From a checkpoint of a small transformer trained on Wikipedia: 14M parameters, 7425 steps.
Each number is 500 + 25 x the weight over the matrix's rms, rounded and kept within 0 to 999. Layers, rows and columns count from 0. Numbers have three digits each.

# layer 7 attention value, 256x256, rms 0.0511, rows 192-255, columns 32-63
506508470487474486531520524462535528499527512528493535498423493549465472463493480426498487522479
449472503486474476516533468508495416510445511549489518478494474521516487434599507531501467551463
514450508494481458509504448481487539517486508495517493506509516460490488469488489481541534526552
500494473518500487489487487506505504532453518495435526566448463562464491523487486492525502463427
514476487489511442507460505501542463508536483535467456431520529535496544524481494507554525561528
487492495499546506510519542453493520511512571494455473507497541501497513517513504447496454456427
574512528507476521520505575530499442518479529562520483520458527550501497481505496508482555525487
514532500490496481507504518475539478502477516473453501561516510490540519560471519496524506480490
483499509503540506501495477493490475508526477470580504549448474529463494504435487471482495492503
509490450508484506518489503494514463553494509468571520528518512510516506509536485526546458502491
506560485555499459498483506483480460541519467502495504516485545556522517496529520519534499534454
467486484482523499510468497541546437512460511542511499481602540499522442493526517560525530464494
507509523516509480487496474489475475493489564479527526440502543483510495453523509461496528496533
526536501504508517479505521499509499480501476554486460521554495490493488553498501479529524516484
449492483513530459496500513493474462473517501501484468474579552466508515502514515499521502475532
537566488500482527510568436479519480498492484535492482469487497468547482531544491491538469512508
518521512527501490502497547495506518505530495610519490521489543490485491485541494483511540525466
537493504477558546490463514509497514496441510492487514490524472519496526492473501534498477507519
479514487460516497516485569560493536520467460511434469534497525551483440474552502453471497473460
474511513497517528492510564506533569504505508477492492502521560527496511527467488506494552484459
487479522516504469497522456472501431474523499476506503506461515491455511534474497463500542518537
459510515504510502494499549512479459522436517463465467535556481528550513510541505525538525470435
511520475536546539482457506517480493465452454448499460470489549453462467500489503518497476461516
450492488501552500486484443441464487486501455463509523477512519532499510534437538549503482494558
489445483491480478494512491518531548497508504469514469490540488513498505519494493474446495472523
494489504514523501491463490519465542521529530505459516463452508442477533512491480463443520492505
502475499483491496510463509473489513475516489500508450468488507546538511514417509459513517506543
533469514494527500516509500497492513522513500477473531530557486508503513517497499471527487479457
499530523480517514494459531518462515493468463472485497513496513504488487521518504497522499478548
438497516515529483492498488534486529482485430519490491525452499502491500537484507488537526545503
494473491518503503510503467515489521517495486560503515491534525451555506439465504462500530501516
524502505511529546501537521498522496460493508543568507446521525533463496493465485590512476482500
500483492498525498490516531523522457444513513545492514498520495501472491556461508535468515504460
531506501523482482502540521483507460554473524468497507492536471522533451501562498454518458477489
482478511486524512493493477539514479480507479435507472493489483546527475478494502491475490554467
514461484477528507503501524495522546533518527515520453541503456522510496571493493504543481485538
509490501564490517510487514456434443478541466464471547507553516492511504471485480498521519550498
481480499517455494508461545492487472531532531531486480498482529497520495504481533478519465514544
461492499512517478495474523491453541481516493435460555476508493496525462460533504512455455489530
513510528509505476492529434510501489508515509497497506488481503480504468521493504489509497477487
457466520492566480492523536470509464476558542499505464476510525522511510503514497519469472521449
509505458460498492501524501453509514498438528490536538527514517514517540552511498512522485487496
541552481461522537517538494487493540518512506503469533465533545512538557483460487499483505480515
498506474483502504488490529462538491481522504500470470529484488460490475522524506483482465459486
533542488516481513509521518472479533499453491435441554518481483531524488507396513508489538474493
440515477498520491507503528505484511500522488453478541510552472512481467498527498496488497467439
495474483485478526506533530479565491494543445527509536511524506472498493498536504552497472498567
518488513459540521503493506516488497442456557512511521468514493493504482545475500519495540491539
498440510520499458522513502512500500535519473550489461461453456514466476480518502437498492484469
505475488560455526515494556495484530525464465514508574543486497502543534489497496490521464533496
529482502478519467497524509462486537511505501559464539519457522459505460518506521459558515484524
508532494520496534505500548526500527496518512489500498504463559512490546450485500454550467470512
495513491509455542490470521496559492531529459490489453531494496485496512479512515553464450514530
533536523515497487530537503549492518491450555524477525444459497566478486519489500508512491488456
505516488534476485518549511545540493534506506470520483462466501544473488544503491502552528443462
478468510508477520498497512484475475485517508477502493490564461526558521484502505482492479505445
494519501512475553495446478544483480535511520458550469506571573526508534418464513536499477484443
496527503473487478505534477529495553505515534507471584523508538500471530518481482501485506518507
509501492486549509512431548505495531508538459531485475512496522520485442448496497503523475493534
490478505499435496471493527529519524482509492488476469545509495529525491487531473491549535445518
501478514495501492491514519506503472476443533477495501505526523498535487525454521483506489508476
467549500498512510504533519503464542524487469523523540570530466519521492511547503551473462531465
492512508522514518518480475510450474543515434487504503541486535504521523476549507497497480514492
511536493530504537500508524513467585519511506495510505450482530509491496529523495540516471496510